Weights of a small GPT-style language model, trained from scratch on English Wikipedia.
Size: 16 layers, width 96, 2 heads of 64 (1 for keys and values), MLP 256 SwiGLU, 2.71M parameters.
Architecture: LayerNorm before each block, biases on query, key and value.
Training: 107M tokens, 2002 steps.
Each number is 500 + 50 x the weight over its row's rms, rounded and kept within 0 to 999. Layers, rows and columns count from 0. Numbers have three digits each. The size before them is the row's rms in percent of the matrix's.

# layer 12 MLP down (transposed), 256x96, rms 0.157, rows 116-164, columns 0-95
105:501552476526505512560451433449542469515495459523482554495565498574475534615543543558479511400521559497587514517442401573529580514418485475462546519472476549431391406473513497546521519548462430482563553537476428546457479420463408520549466511430602453488485515415434473447430446519499482494
103:493484509532590560501492444509491498462467518485460486543530441539522471504476521517555489409430530511549528446567480514536552526383431443410550436507429574510594537386469556507486455493521467494553432536433545456411464549507607615463493448508399511481478520573567503428451521537520425455
097:531465569479419473493491485490467531606491570514539488535540488501550529446459601463559531515549476505541455553387481492487455539535539550508499550553460395546468541494532465559525586451520459444542464470609333486502426439540513466513601409476514468479483469436494418491568491459520435536
104:515455526474457544550546517514533442551495531523535574512560413487450551487459437438454465504554564593391399549436513519503533532581569473415484547485601517473532475614485459546520419568495541439461505551526427511495466518464577524585450451532407438449536443493458436506577482477509497455
090:523511470515502518494460517559505488617490430499468470457562493508478430521509473486523465552613544522474509493525619521582464497503399533589462487438519476474535488470541521429455556415552439495533490544506455474479425466451572504471449574512498548487403623510468550525557515363548625501
104:545566571443612398505508538464498496635522514501542531490453538549512548488491506548414561449423490502447524602414465473520452439511520453472491511612487528458446538473442497553515488485510455568428385435560470389428512533501429501565512497506516579469495524424550488535455484448496519460
097:462505472444490568505493484499425516456496432523514507498404559498515445404478360525519527494527494486520521418570479415557467466565482496562558617513419514426521476441473539557516617496535405443497569581506469598497467561601545443515458515545521500413498508427453504507490556494513486540
103:528546422492517471383532547533480403449676528485499455481497516573570471516525522541478563453515518563470456461616553466555513485555450524546491520602509543441578487503542481481477439521537497407470540484553562571499450524529556482504476483568573506570519510515496557519606508495474586431
106:437523473583488490419414503437478506463487528588473478478434531563505580541451589489541435593513393578522419499455507416533396437495516442492590484559532370467503494499519468508481515460561505514532505519497452541559481464579465552556448573441528502482488437500485463490480545563434526596
097:579484542559422496500445509413556442498503481433460551524497427511538519489463543539514351538514522442464569467483435488421529464500485545521441540383544447602573501540466535385458510505449526488485505511467538440535448397517493567380515433418552486568464504568480539478480473460487488514
102:622481476490522524500467481523420520502506490376550578572447482493579483464596445415490564437508618497437512481477457559500410496477465426516510550464453482608473505532563536512498527464509576532456561461481530493484480472565481495561474525485572598531559412442405464518506505486521582562
094:583569495459498475474522490532517438548544409513465466523540588639553417495535496418544374512442474549501398464511518480523558487515362512484472518502494448499546618452503501489438536466549511460483583488580413525530365498476507471450530530477499483457503542454464452527465488524533560508
109:586496493425517506482481508465551493404491581509498469459470515556505479461608425521469580379379525498511567519502468533462523454471565499427472511492500421479450531456465452539520492455521505532610392502534462472533429555475525488442465606523509552525504518495480434643521504538527563404
098:538457592483437532541419581472523539443512504514464439478571478606556428478492474453483508550450423565517441566542509541405447469479468493464584514474435487493524447404530546522428450503526507506578514517540680574483508545490491472431493513597436467545491493537473411550477514541535481476
106:440548476474484488481490483505498489559443553516459602529538465434528496454464500482492439518481469419539507430488406563393446508498568566462505519550489457516594466462454343427502441477510491484543514598530523580481508565477505542460504572456663530446458515555471421489429453525521486463
103:483437551587437486589504448469434492468420464505601587553502550534482415535583472452462485476582537496541500468416422529514478499495476513470549409420524525505492391476510470500540524527536425483454446542477500454526531539538587570447458599559516483469474474581447518484522525584484531374
103:569575402468499498551521439479452530554543471424509492499490497489565533367462459589548355522554561497476492391447518492470535484500462496461497456495517562399499584522520426522475492501588477551403522480523446480569586503444526456520533504453463554512529558516489561488565394540469517556
107:567445503498515484469453379551416361495493530476467499564499537577510482476494623468546522514548494603472467457457541445518468569436474522567493550521501522563473494550558496466515613467547489516583382481489501501515476572558443492564440485464511469571573539460409566518535500544525473567
099:525415516504543466473495393586465609518505407527578470453473490501554490585509453538488533490503507444520455485517418502461555508515496503508475522530513398557431466470459553524421479301476457453452507528548392549564589457508444531501528467495412495482554489492538446550462539555482487523
096:527519539495525603527520509514484539419481534557495534475478442449487498452421427417500552506571489502465591576542495650511455520600524512557450515468381457519545522564531515535631502489428427450481385560501490474399486501438455518475504510502504469448473560492466456459503581476511441507
098:515524544457493561475510430551495475584535458489451498561467499495502465455468430539558530609531499508596577542480385503517582472469438547467515574475562428547606446453454486493540448513497427540495481546550485501451525523470567545603410529474511446479441592482459423505472488512352516507
093:471554567519416507520465566500541513460464506471520508533490439466452588423517514544444514609521359529489437545429420580553435476593507467470568576502536479550501506536569479519517607491514456509590512520500534523456559443561581554476499514606454523410476490540558486531487424498530564492
097:479502487578391475468564485466531377568469448579572518536460520521497576437483503423486564468492491480440460458509537476498460448440499525409532496571635459576454483457513490512455505488528491434474499564451514544575502469536506430525486434498533479477482473409495412427383519521592483586
094:615493512499492474485608543562518481476529508514457392498519508442434420451472479449472638511468357602551425508443478572536406525479479502524507493489541533482622493533528512483466557501502544489474488521480610532492503490410503482565493439513466550581518457412564443539521534495524518486
104:478517427547357475510469532442508473515611512522567513503430484484479508460539595378421533525538552513515513461526451509456514446509450433524553476505560492543513513482516498475631497588541533501493489559497465580475534576493474384489420539479417550542558409440516462522452539509544427563
108:521632428484554438538533450502550530453507546497488520491385542565509539474442527636456422489483484504477527524456451415525455327490593501399574516489525479433466579529456459545503557496547499546483566481448495433434518497491456519511534523526551497535572479454470471483522491414462472496
105:517422552489542516487477526439346413596538430453457508488518594450507584493468414465447528520495596462420450400533581555448435483495566551468552515579486428474511546536494525467500530485546510475507595507517457471521476460487464469569482530498619556566520425493525476479493469500567467463
103:599510588480462536428476589467494528476492557537418459550535515485495508534568490441598556539516540461649474554448437460450377484455485463499466529538495500455552541483483469507494529528506513509422481464641512518549435540519513459451551593540530465520553591511435448491404564527470520499
100:499565467478498517466433521558525483503484514558484533459529549483486508607508515524410443537557601492513522498545541494518486489607535588579455559504438414567426477498473447500497516501596516563553518404484419400520523577383459481467467435459548464507477475536573536467391420542461463542
094:516542464544474564577404429489490541588508416461466520416477524542434516466531482532469365571534463501394541435410481508530563468545464624502460479498531476475500532566487409590437457499450530525451481538472548511511568415472486566490479635525507538522489500513527525572517519431469513510
101:563495508462376479467520524473521489479609481441560489421548485441583577455399473466505541532454489478508435531487476498547500445467534521454494530501498404516409550483401439471524434528622525430430607502436464484447551582457530545507545494448517460439569509468482518526575503528584449493
093:476633542535453500422427484559477499510442547575501561519502418553497508490488478495457533501476505493561522490495451473494500510468564581532502497489494520470514486573504554420562463494501506561486486420492422409469340519555527453504602527483487545567494524456459579406535444659505563522
092:504478523383544500581448506505508412497507566491465472462495441588572529548546597565472459502485486493513574543460491553497571467470489412446507491525513606496503531523466359511505618499456451534462483506503511544539490469470494439493444482509563556572420555464486508552535403360520557537
099:608558463579456485498518436541502511610496556513428550543558519492513573461581528468443576540499465455421482461542555505477482372559513519430446507497480547548480579463466605508507491603500550566565504417449539431541465459577484524472518497522447568576475518502556550451435463489530444542
092:482458494529405609505432555493501504503554497485624451481509521599535543379448488526507466538559504449495562520584462511566503409542420404478453499524497488456578526450483434495503523489534571520514582541551475515492547418550485425477412504491438482497398492478497564435507498423417470552
097:548533532475566493634462541499521519504324502489465509538487559488520411578495558507486430504531454459493480512548475486512520377444472462435363628496426528495481518508518467533516397496510486510527497457411540467525474495459469491536511514451513490515485396519515548504526473617480551567
091:482469437491487464537474436552537521533434476469512497525518489512488546402523489515583538609468534438482463513565445669565495547514525501520404527509545472461469568550521470493541528465523528519445487556441471447627643457533400558515503567516505483501519476517538379449514557433469479515
101:513560561484454494446516518547530502490450607482509511500557543439459528455532504484491561410554569454459442533472568593511406561556409529454534506581440437611438565450514502541421531504525505528483531547495472427538480522517430488458565537535462385563523358498510514480458566481523435500
117:506510573519440512373475495523473449500467554587475444468543597411556456494571458509523570441528499512455565525472461478565482451501473468481421443477497449398493484469410510500514601450454495692480441565484495551480499501550566525538538514481523540488431545482480498551441453419491532531
100:486432474497491470554465509462495605515455574439491423499516538575410505514553508512498435533517469463372592500502400345471414505468535487508525562475527517464602495482473536425565518486555521528518491455515482604371509502446540488421486478496528458534433514531497445546455518516471533417
097:527547490453495472480553461569469496433464519454510397373457391510523446534424561391468520526465495483470501511554393481507427485503578493437564553558462592435434506493584469488525594464397574529498532441477523547469554541557555493503494529457448552536473475484585520455532547541521447514
099:354559523447479498504518481500548487472412468437470448383446407525527484607511580426548533617482421583549512545526485504559514521573593520470468508605514504424474495517490588525457484486509506508447472444447505453540482526433513536478604545486472479541511555529435529546511470478471568486
097:527392500518546443596523477430414488431492476378480528391507563544457465569503456532423508373509473531509482538591539502525458480538493501544550472483533513416402516522490493453486503491554452519496454415473544421544472422516545483569454392512492464529563481499495488523453540520404446429
094:444422371529518501474546605471482549565536484545460463432536458504538539456511488627545524506396474483500446527467451456541478569451488487602555495450504500457499454483469456507425508557415486522435579485588521441476475515451525526560495440561597438405466518532542500575446505571482452461
104:502472515493484459514503481522503504494449528513505556463444360496488476513453618481471530481448448457541549465570551475463456478543473484566508502410528526571526558526555598447482464564502580517417519592601426464614553508488518502516556507575508419502468432388554527531463518586535451575
096:636493539485575478467461528548548516459481442560532469492488547546519568467572522509451565495514559472517504498544558494525414484498522529535614545583545503567414439444562478472455573483494522501428540513425552516522533444568456560383630463534457477501518582471570531491477606498511499554
107:504420481538485528479503522494515385412429451464463509456407448527388356592496539524493468441431556502451590397559450483502466488466432632473513403398521482514507542451469553440485510514483494539458525473429511472412504551547471484471493458491473552518469536478540495478469439489526522521
090:485445506462535513455493400479487549559509632462400563504436454434545512562469458535465546508432458400405512497519585550427530581462456586493524534513503482442541477491527464487544431520398498529606559532548426545516541537390468540560536490535508434478499499478477522489528507471547604480
104:469455494524585533475494521522369477445443488535414452480505512430589543453472481590466508503483526542539582505480496526575420484482565575627558536570452483510466437428547508412547502470497513435387488562568564574397540530547498518501512582535450484540491487509518537517455510442497579512
# layer 12 MLP gate, 256x96, rms 0.162, rows 117-164, columns 0-95
098:506455496428524508571506558569419530550542514487533521569464519464370514516475531504507440534545551442514552517503475457400484494612510553566405596454575534424478503644474493475448500509473503514454476497487460453474423432502408475472547520443517541587519471527448500518481419486394494564
100:548425470477463475462464579512501582540500565511538592510471594573473487489377422523620463499408447535510532473477516487440445438437460535501536637539457503524542486474548485428474460446473492425524444545485374511478511541436473541504532582549530467480514450439497506569480578480534451495
097:469512454552445479408544594439419515499467456527419547570470396584516491562517456432517563542490535505455423609484504540591531552553478511497516506495474608505596429572525509538492442491491498485499447450468448458485522483507563509517552476509446522470452584588385556401542540521506504496
092:526552563523543496418543488458450515538455514593490432550524487500469472483461516395503484449479462470517510458536469518445494479446581429544485466495424471503517461501482396607616479503570627508519402517497523473569451539485453468456447447409566402561457414524528456484441491591452478506
091:464483542500672572522495466579491530501422551588473517531527535543517469514512401470513431460436521450454553513510406498480500486529492507499440457535474506394567448485502539445470570500400475506535461534469492570436393566501512401521420452531593461481494478491379492470515540457517490538
090:511451517462513545619460577535510505489442553477580435602526515400509484496397443540512510510470498547419490555446533502568482590522499471534449531525497488500428514511478504492552558534519533549461503471377485483404562449418426594595460543574531567534437478435438536463524456484518565491
096:509475458498457513410458479524454617507468492561479490511445521544573496426587520587500541378481539563552499457573444496407447580482389513536493546505445518467625472459554571514480538458513472567450498508502543494414424483527596476444529460515515494484490463567545529570499573469470578478
096:467443389441472560491537515400514500518464498522490502487493447558568475557549530505471474534497512500577474518479512483555540435379470554566504408608442589442502432508460562467608490376542462485486475501600444529469470471542399432505467481502504477448440421441479424494493500514454501439
104:543501537500495497522500586393439433477527478473601538556520487477557481466538455477385466486474504472409553510496434437506506504482418519446498502517525427614574568508533520480472584454437455523493526408414449449487459429441578510409494460462488541399516452550401540490459458460438530504
104:463481487459567524484501505458566414445511552577491494469565490502423413439547506509466474538557627520508458566548512472389452600546416542513524603563535555425386483443557448485436519443477523449595522508517445506569461529540463552422480468434507528459437534522474452527476510511448515517
097:445499503508381499503576468429486398406500507497486445493406460428524494529536531403484553564567358455532502556532462497516445484364494490496464485458509435451510491462538542467379439484482498452576508568417483524455451527506503551474493590542573478556491528479485456522580496489533486548
101:492502414444600585567500450542550550488566530513551562472502588510571394561549523534545530497476499512508490508479505517522402536517460431455440461497491469458600377543571516383453508533472447453585491483538504452488485460483450532489492474492445553438479572469390542418417477532479536478
094:518487596476537489500599492499504465504468446541481556590543564466627488416469443527424461446502386448438428515528513530501475574563427492464555489500448499546595489477456504461491627481505507468433539578395418490483463468446557556501481501483498490411524422529522485578517520432486525475
108:471515484495552483546468439521488515505490582574450504411495503555511364468506517542583501439482458551498487585516522508513526511558527520526431555493600559633410494502584506483490562481458437485516477503456368534465408506584563494512392527523488585529431510513542395524487487551524484517
099:500470496503504446523513519527583443400404564485482465556481516508439456416525508485458450589512482498477394508510666533488468499518533592507557542448510465447551561493575526573525556554466606504418471443562438484545464505468521523474539507488513611547438494525424415546524503560547532490
097:525513461520525480561467545544445560584562456374543494459480518490552500501517429581540423494520571592494544443346501427531447492501516557580475473460458549453596484457552426533518506449528539493423508451528500460509530439484509481597514465561499516430408505508457533478566580438424512506
107:502406488539514571588425497588468461429516522466559487468467530509483485422528569530517530411500507521506486457421531420496478576469473566561491492488520533515454467579473485467524515467597580509473427473497541473466510582527454493538450481553500414610587509477375497541625444496588454518
099:463542526601496511506487480467472573429534357610540474459464451450482564605511505469526566533477526511473500459537361513523529531546492534523452459494441488544517570486443536456434475445487483480453471497552460508560503414506475485448523608509504496422548450554538523567529462560425457633
092:470510550523344480475506524467529474383579574461532521526589525495578499656448535472476526456503467559489521465535423477485501521527527517527545544499487427549543400538520529518463510485450507437573464524526498478565544432496489646479510493547512405542415554476546451467530557538523460528
094:561525568475500520511571543448545473439467560541560483520483433451503547484530471505405498486597467520480413538519510562560533631540570540505413510505512501457381506492629411495455475584538558433505477577545577432501488525475483459458560525477474505476502506478428552553541473453404546558
099:559408488406479533571549468455531499470576564490514492568501573539562511509567539459531499484499509542539611524537468475531353479541526503479521538529499551580532475509499522574481435438621507481557582543450445464513468494475544441553492592458517449511400540489583529459527413534421506561
100:461498495510530463375588507461438515503421472529491495547417489503512567619542436496553528440551509490497503537486569489511513501521416485499531517519458546435431477430452539561556574556516521396477522538539410512547460391548431510511446509497467499510383552455507462548479636499562423498
105:501524520483517534544462514499489558515491463475437483556528481472565535419560524577544433462560549484647517543580510471529415496479445524476514515501524433425502494548527540517462493590554483445433540498596546554625434493425436516522378490486513483513397562555527436580589523475534465481
105:490513495585452563508508504561490605465558583469614483514517464490499542567494537523582594495456478481515417449520507536539384496528521501413588576467522546476544472485559514443502509625594524486546507496522514443470449584544443514438481496436550478471464519442484583451560382468500503533
102:433491520571508448508489523433478480556473488453518535554462499505562481444640461476505438454489505597588524435495460499540443424419429486557467460412475570539528484597507399509542538458505495558492470472480546423570486571504517470515461570481412449478542581491537452562444593503418564476
104:526531515473519471610470548521420524492400443514494586549474444498449493545491457535534388416460548495546512476480500471462580484538506482502482538510490450543469381566555455448488447599526538511490523439437500568661454468507554503475402497571552529472567422526559515431567471505504531532
107:422509500541515461571600579499506511395533553512434469518563487542542465545479502436451541462387501596498472517472493476416510516500502476515435516455444460509499474478519543551430594438503509412476474508482353487604471493528535545574532490526534558488579453488460638536477573556471496524
091:481493403588569524469518422470515466497426551441549552545617407433559528531529497485567536555548600477468529551459492499562420447500436427498514533463509523507556489511503471493472460546470508475434484503562492413465414438480456584525415561451586633460486505443535479491472563505555477499
096:493488502549457508539568555518516519505550544479478515508539534570501547627451485417432486449434528468514546503556437544475441532549482488437559439486521537403536575438571518423508465524434416420539478465552507492549493473462441601445492415414516532382547486586411417529468523526500472534
108:491526364530562532482553495454487469533475536569506435527535442495515522422363468565517560547463546520515427474532454450609533496497525493542532469466573518484477617414497511472475414486521453494436506500555385568550494438440439454489608528463514475514534499498519541562527501611453456483
091:490436497555481479567537496459606409519572446626472393541408447589500534477481504493418465453584423548401537472434474505412532512473475542580588554493443483449466543594550523520414485457455518536611458489524500478546537558491467483508538476487517547517517490556449522472461520473479495478
114:516473462544586462495537549496501569574501487423503549524526458504586491592541488474505509468493595435635436476478498509459546489482511487554512450464533542479355587511514525421547543502517548501427643504565482476525521423534490405557492508598489440507549519504507535453512566492502411563
105:477535470481559588515507513356544443547464500508511442510436495461471476472521522374475510464443520484586528548486505473483545591474464467495571548536413516463514565391512443443466558501594519455446503548509518542473480535511501511459434576519568510645515422506535567558557540562558521563
118:481466469451535583481465578535457495471577505499602503499478512455539381386444532565461532509529548470467502481512510524454410520466466432560384514539460600429608482544469469511454461474550520587498490446483476495496520461566495443506520481544551520468446451435544626493428403498464500447
099:454478517495502416455528564446415459565535522473632484560482448684484474573554538545467508481461494449560504412453477489522484484586545523565544410485501448486530483573560414501455576456499500469526470486428540523480520549468619434513499466516496483516546513552437511415517561494494487552
101:434487503447465544551461492506534502464487525540505489453580559454609506453529486504547519426548532464565416501490501614512460431401425456444542575434427491449503423490510463448465517436568445472453481397442482488479549516553491616449517490495564459438528559560567385535532496492568529491
093:496403477391437557506526533528435443503483534459537567457403503517529493461511571524520509524480523539501491498516500440521505490481467486541506445542523498501485519433520534596516495469530556457500619419477514425532448497501550430641456592551482562497366554555596503464522487391404532490
106:479510515501512518613475472519535475393440556533576521491440529494486510512596539402496499491528318522555425466445407473543453538564493517539558525482501466530545566563504478519469500530530449451556524559536587423552420501504600494438471544567486525546522463596517486445470425470496524523
104:501444426480515505507390506414453608522477557453510469491534498560483462495475487394455493480483468528453554449485473483531366436548489472579530488561530493467414460548508476417498499400550476464551459536435466452396471550426485572412463478477505546447471521482500478619559564494434521451
102:495368492483403486689529546495449502470521528422522452562438494451518419504431492487487441463482473479601513551473394528487485549443454436442532557473448481439524480449490481497511517603526471469490450531516486505492524524456515588467516585486426553558478516511599498558495536427504566491
091:550481530378517573465503554484491387499545500515483488443510513552571507485432544544491507495429428509471430470575526491526542449481607578554494601504560542524431516517472516479525541434526547407416561530547437474489465468397518465437529525430558549609505504503428419510497563498468517415
099:406483443519526521551494420501467531518512687459499413513503523517394482489464573533481553504514490451587486537503514442489486473503418463330535530519542573538526506467582467476427488566528504524478479519433516473597521543542507507436474503483511567550569521493508513530458519575399500562
113:465513504480607475465534481508517446514406468463458458500505534472499514475592491542461441542527529544575449498491440426620577390534596503583438445461445573447513503525544510504471562496467498533410525459572516453556450560447536474488443588411455492394455551593497460506513524475433483488
097:426501414408489436454496636491497534472512559594485512475539448488538478587470490493518505500514590412469535478513474468550470488477546446500514453511516418557528491486528481450452536473549503466478550537375480504508392505363464487504568537506504436462508648529473465517526553423539471414
089:455540494530487551533507600490554493475561455515543511456596575497556451509468456513510462436483510404510509498543483489580503507471512490368520473487424465470502560534454471493489506356500533418414533503507501472545457564490488526429480542524616574439409566531542465611457507578409461477
100:500497548404522479505440465493464523601624533534488565563511500525561561477504496401432526421483473461536398581488508464503569459502512485635540562562414503489527494580535452452478545498499559529526517546527515480553591498419562512499463514483524384474537450556464496523565579558511562464
096:437442586449509460467517503532526499507541528502551465447529490494570460538545506518497513416455512619602496546507539559486613498437534559544498478527445524437527415475569456489523620570541532425600500484479472488452494449558506480547572561524497523415479515571428602553551538557460455422
102:464601542541512463485477422486455480439570509531596531435454541424558487460487535511482508481509552511474427584509581484548429537467536392556602491546558490458498607487542467424500476508552432598437520539551534435556539532623494562538449499470522547479469516519525471507451512419431542553
# layer 12 MLP up, 256x96, rms 0.155, rows 117-164, columns 0-95
100:528499533563451472491543549547441394524496506472456527424543464512536561443577512490413569452499450500422525561427493518546463516596533529548408570578511592493503615548489510545505473526500547557485556533521464524541480511532430478531428565468593424414420516404443458529470485448542445506
099:458528537467544479596557529494506431445504457431526466524492564493484432567559545505452452567391439551427504498481552580511460511596519511529531465481496470474508498579550427401585522481505491429541525505528566456491520390450452470476466494435401558440520546561445534411423515457603523503
091:541503378491503478459509441516476517510497564524597455464560494588469504516445484558430563603494530572464468487526617483516392470547546612475488408545516531583426568482484570504473413571428519453457524484525531452488526496522565494491489464577537459524489534498567537450470376519489515461
086:528522571522542516462529466452437531583558506573469580544496470440510549457510446530438540527424441468512494520470430547500483559534475559450551421642428470518426401497516482596573512597460561511472440552495554535504494493523508593503470453483580544602467508538524536536490478614482546528
093:557446480482512493500438464505533494546441595491464458541478532631484586515597475425581477491480455528537560475488472496467525580563455456507535528501387499512537475561485552465528498530485501572478526483489536540529394440530407428520467516607492556323508485453505445513494501465489397506
093:446559577498556498468552486542446391493407377492479554465574592499404471505456462494524562456479533483563511480468536485433474508448534452564483582515512500553582455520490464425471534475444532508537429498526427457475481461634416496360490503535587489574530503482518451516537480508469519482
102:529527489510527497521499524437484550523545548476493375447476488575515432487532588540568541547510544533581531538455489590517567472420424466544553409471533456547549487462501537474480630550496593571517487479375423528498526456520561539501483518524587537572483500512562515407513615490483471531
106:490467442453547500555558415582504520445500461465547536527447508586456480560454519491493551468485388463590500533547390568461496517595446533416483428502472551582498458518498455547458588509450498512530470429560542550572547523607385504447469514479461518421513506517544487469508484473573402501
099:586529516462552551499557526431571493484545543424458504538653559496624495473515432419556527564455483475453542532520570483537521503511376531505494411491464520565454528464470553519434569531503504509563546415474530504466555401559455492557552514509515540490539578427530517462473581454540473535
105:485561492488489497513498597518543496609492421558506539488497504508538467483479565491583516445496478506416434612523435540439518463549497547565573416572497471516468550548358552391562588519452460452575450481468410481484547541553478545524458481482482469488449528494410486480457464470517510392
097:527533493612497551511590497451432420482549440459490403521494505473507507559418478546523329468446585574527476497523514492515554456560570535535480441448429518545532478471570523539527527510417495439593541453472446475535499532514468484509500414478404467467497548551474592530418469519582498494
108:522551495408454551466544452583519569496520587558576426471478524482495506490493515603483438490630503539418442544404450393580494523502615526525488462538479563513540541425498495476501475375519487550476488494510463393527539511549497456460537546515520466431473541427491424477458486457484565496
096:517503462518501412495462535509590565486454458569506516491405539459490558514498484529671620522502448504487490518554487546612452558519519465616441599471542463515537505558494549525515507478490510524394439457472520434430526614521463443475515442487433541469417485485439479478502458489484542552
102:507458439488445471448498504533424455497555474433421553492498460645515557442516421434430501570489538516388430483507391483474505422449491442553488565498496514539607529526504532589495543490479506445483598495549484524475537521555550469608515462549468516488460562503538540569595428453520493463
102:521544547494584461383519395519507455451457505490429458501395460573492586419461472480389505564490502603492460497536468496537447485561526507512561473512516521444480551493537552517502521498491498404545495541454473550442375476402601448520512469444555550472557586479473455567497485469543438488
097:418540508482496470563450520593508510308485547489513480552477455502398519572459439501440570469527435422498550517481477516504498548496478452600484497445535508495611457482508491479497430501452483459599551478473414571395504517491478536488472526585491485515473444495430425546527577540550494437
105:462515484425478501476544511531513635538446561420522563471491512427490530464511394560456478519532474417468561436515502531522484389597484585445463415499557469440519532454545475523590492550486456477439566552615500486527476417493518501478531519543411500444463580556567440453536540480466554482
086:555459515566443538484572515504423551565451466450496500427459521540466560443494429469534451473525373506428448491523461426472543437595468487490509494418508412424543430483444412552509488575399420441484498478448512532537483564478568467509395461496551460562517550557438508472484477423522454523
092:537554424509544492457433546487489455474565562503585487487426600488459451539548423462488439616434510506503384532441503543548435575460507427575447478451446506435434468483511459519495439423574501530424476609489535451478438478493473496453557573513584563525460469481482530499494523520438553431
102:507406501445558488475466522509427450463508530371505451454450412484493543533527554508414518485543516557464502539442604568450327488474500434492461475545508491478478540462567514491464593463497601498468525484468495506533560537434484451382543531554516478550535461509435520489538395471579488522
102:588469436591499446548455562485437493509559509502487465495419551560477537489450487522589555562509622507469509492429492527505560477436474503528543472401553478475456460456534568591450404472480546510438493457581477495439491428518555571501491493494490495502552556544537493441624382594511499544
098:529471455536500485517449505476470461414509509465461517473521424432536484516518499495576533662553483612408410521390471410420478573565466472513489526527470460491528399472485499498483457518550550516516465394411538559471593514615460478485445521451521546515546541511450479528576461512514524511
099:548510530482538445521459496541476625518549529490515423513486523460520429495428537530480458597486470536484449490507549508488528534491559521509536524503543520603513508466525473383431532508467537619540455470489459640479476517441538503432562505450439540586520481517452536617482420660490471500
102:441448546490500408521466495521511489372452408489472494556551506452517496482459514554494542508551498499454391489556440462577549498530500423557556552497486455462492442535427432537416449462525478466447556464374524460464496470469551504495494420530501613468466532473485635537477511469556514375
119:519517504445537559507495494514589418424454410547462396498576499489408468523546443488478494454435434469489524523463564553520589509541544544437461534372423509531451560469515585494512509561548574486493496440547521469577458498501588602550426562455510510527506529541451423487463587509463440503
109:460517664537528446446477511493482570462473504506520526517474505504576548563532522603601436465541391516496524414474496480498503500491560509461661455574427450430555546456462448438444549520489507506509481466487459473552529510489579525504536557531498514413464467447549511606548498470424482535
106:542571524464523530477481444549455599513585501463461538488596523403624515480466454509519495463450482449552474557491425508571534552471531528404583513565524538493518493485487521472475477540468420599432462516483450575433525413406486439486510527542463475562523379423514499520406518482519571494
104:450535605505420486457528524544503550486474513500496465534578362522429373450441467525445538444403553473629505522550541418497480399482471485493527515534472511527496502497518450416441514472470445455467496459451431514535552586546510467512540522468488538545587490484528585518528527519592528404
091:491471508497499554635462518480588607471434506545506497489428501538473507558433526554494506587474503530537410520368599446386538531455509544431508448538443424549485514537536514466607488487548502476435474558485502449517559417490520578555538502504467517473491390510512505583484540469471437521
103:482526548586511456495468458459546497547435535440492533525451529497451546596517399592529416443536541557471483487480531526449485481564510397465652518492506512477490474419561455488466581468481458525497524442521507500611440451553548475459545433566371508564485514421476452496429536443518479535
099:456408525582519461403508483471499629498531511466501555442485532521531447397458437530482489579527473470491599526527559492534524491510527501431504493532473508538451529458487540510522483446456588477447458590507477521592509532411536677488480512640539439479518575500461455502465540462461511539
107:570470566479515467438539484447439479471555421471435448488449592612505598476478528471477563421580557540472438515552453451431542476517461407410490444554502463484418466518420500492542530509517521478481626432442515517477461505556489496450395508533479471428478561531551445540564583517480490514
100:424574373494553438483481565538568516507492537450451571482443497564496467486431575449529528509474571489531588474451538579548474520488481464542456519469568605601538523469602420450483493397447437504491447483529458503476448520454461552508425481471441525483540481531466373562519513530434464480
115:465491462541468533592509538501454495515472453458449474466494420467502458443573442556545488513397535560534494476453578541467479497402485567546462451398501509437590436506474575425481517468564548449509548468369518467502478495562433536519534504508486525543538444556509621510444371561556492469
096:543557501498516534413562498559498419581563501580470510515445495538480477562466459422531610508490450457547529476427458562420418602448514555453653397481529469512512495613504567566538559451496440440477565498523491485456430488492526534501466450498477491520537528469520466455502435534509465418
099:462543493401450542576493579523451563544590472449487517517530488520492539603449465536437563548437432562461538419482487446505507433539535476600502518534440552461451495474429541573554435499363494598495516527409540447476537477629501477482581501491462513460516485553511469569548534505506515475
101:546491410515577575534525546425544472515405598540436432403481406457456530588509487479565558488448596507471525469506483534474517504491444510510421468308487450541540463589592456485489505537508453445520408542462541545517511493525516511443480502516521545540458545568475535526521495527549502502
111:527503548506507460418407485504480448507462427499445530452494612414524473501532493468474588545499511552514447547514483403622431448462425494535440504468563523443460474568402541527538516528511492524437440462536508529425524635559609461498498526495485526518422514530411510607531465511450473492
101:455528464460537433545457448502507538533487551505558459428526429480600521509506558412566551491452595497577518374559600500585465565486481475551593423590435483553516481527474496586485504512498479475510556542579457521560579511403529533464612532473461504542468440477538438514513475477528519492
106:542550505493476480463447504418491525478431494490512464462502523397520444628477497484509450559454492500499493566377464351486534479484486444523517547430494458506404427470386501494468488542474502529587414507534523431457421557498519566454516494473476515463483409559610495494529498413533526578
104:497541559519453494385566491468423469412400536557577464505543521451491577461499456468518462430635510507509494513473447514394445493460442538529515575493446494571554623419496488494508578569508466505440449500513489491438394564579535491474528501543496549555532457477480427497428467486451487494
100:536524435446545522532534501561582501456561594369536568386482556435522483425555454459467537462579479478510528555496501542555548501539480445436561572490569603481505439452486473481495502514553474455487503482510514469557438606582457458516583555530499537514540493517505505465405537515388429467
115:504552523532470425554517499520429551591543522597540498515491407441589526549508548536477483500512520455455538480512449516540553443512513448490655527529536448567531434450482535434402408495468460517492478506593471555519504565564494528495554444508512480635455486547440554471528452485481560616
104:521522566459479566489480481576456437509480464543483550402447466351489484494393530510574534562491425492536569506408541527452467632504481608504541551432503504448398496516452544522437456583536506533487534496547500391532500467521545571536457489528447493510481480491576464443534553455483490445
095:535495542607471526483456576472495527499522412472472509539516450510453462477435543442536472520504445459490439542486538543453502532537456422490538442447483472506530442594472509491428440348456449488508365444525376473499436590474503506551448478426467552516541396546569435533522517469515569482
091:495568560548415483440542430465519596598530457500463497439458535453558471515471509534528546567535390472473429525487553649505547524537451439480514533538534513558542424434451499532517543453491487495455454558543493489496438535434426565495474541418530411476540547504504446449559465551381543484
097:425407518523457490593591468495509512446507495479577415563513477568434531546578470440564564509473461597459453428513492490522462443580525442465431598421543476570483558512458560575477474457560417498486477501477500493459580599494487442502549519584546467567506446502528559479539532563536534538
102:511565505436498511578371535471485469554571489508495562420502483474416524472540456392437434517492478552505522578544490536500527514442440544456393473456542527556469445514532524548453461489515465607426595523497457462427401515498604544483524473535518541495485457565561406520489458550499409529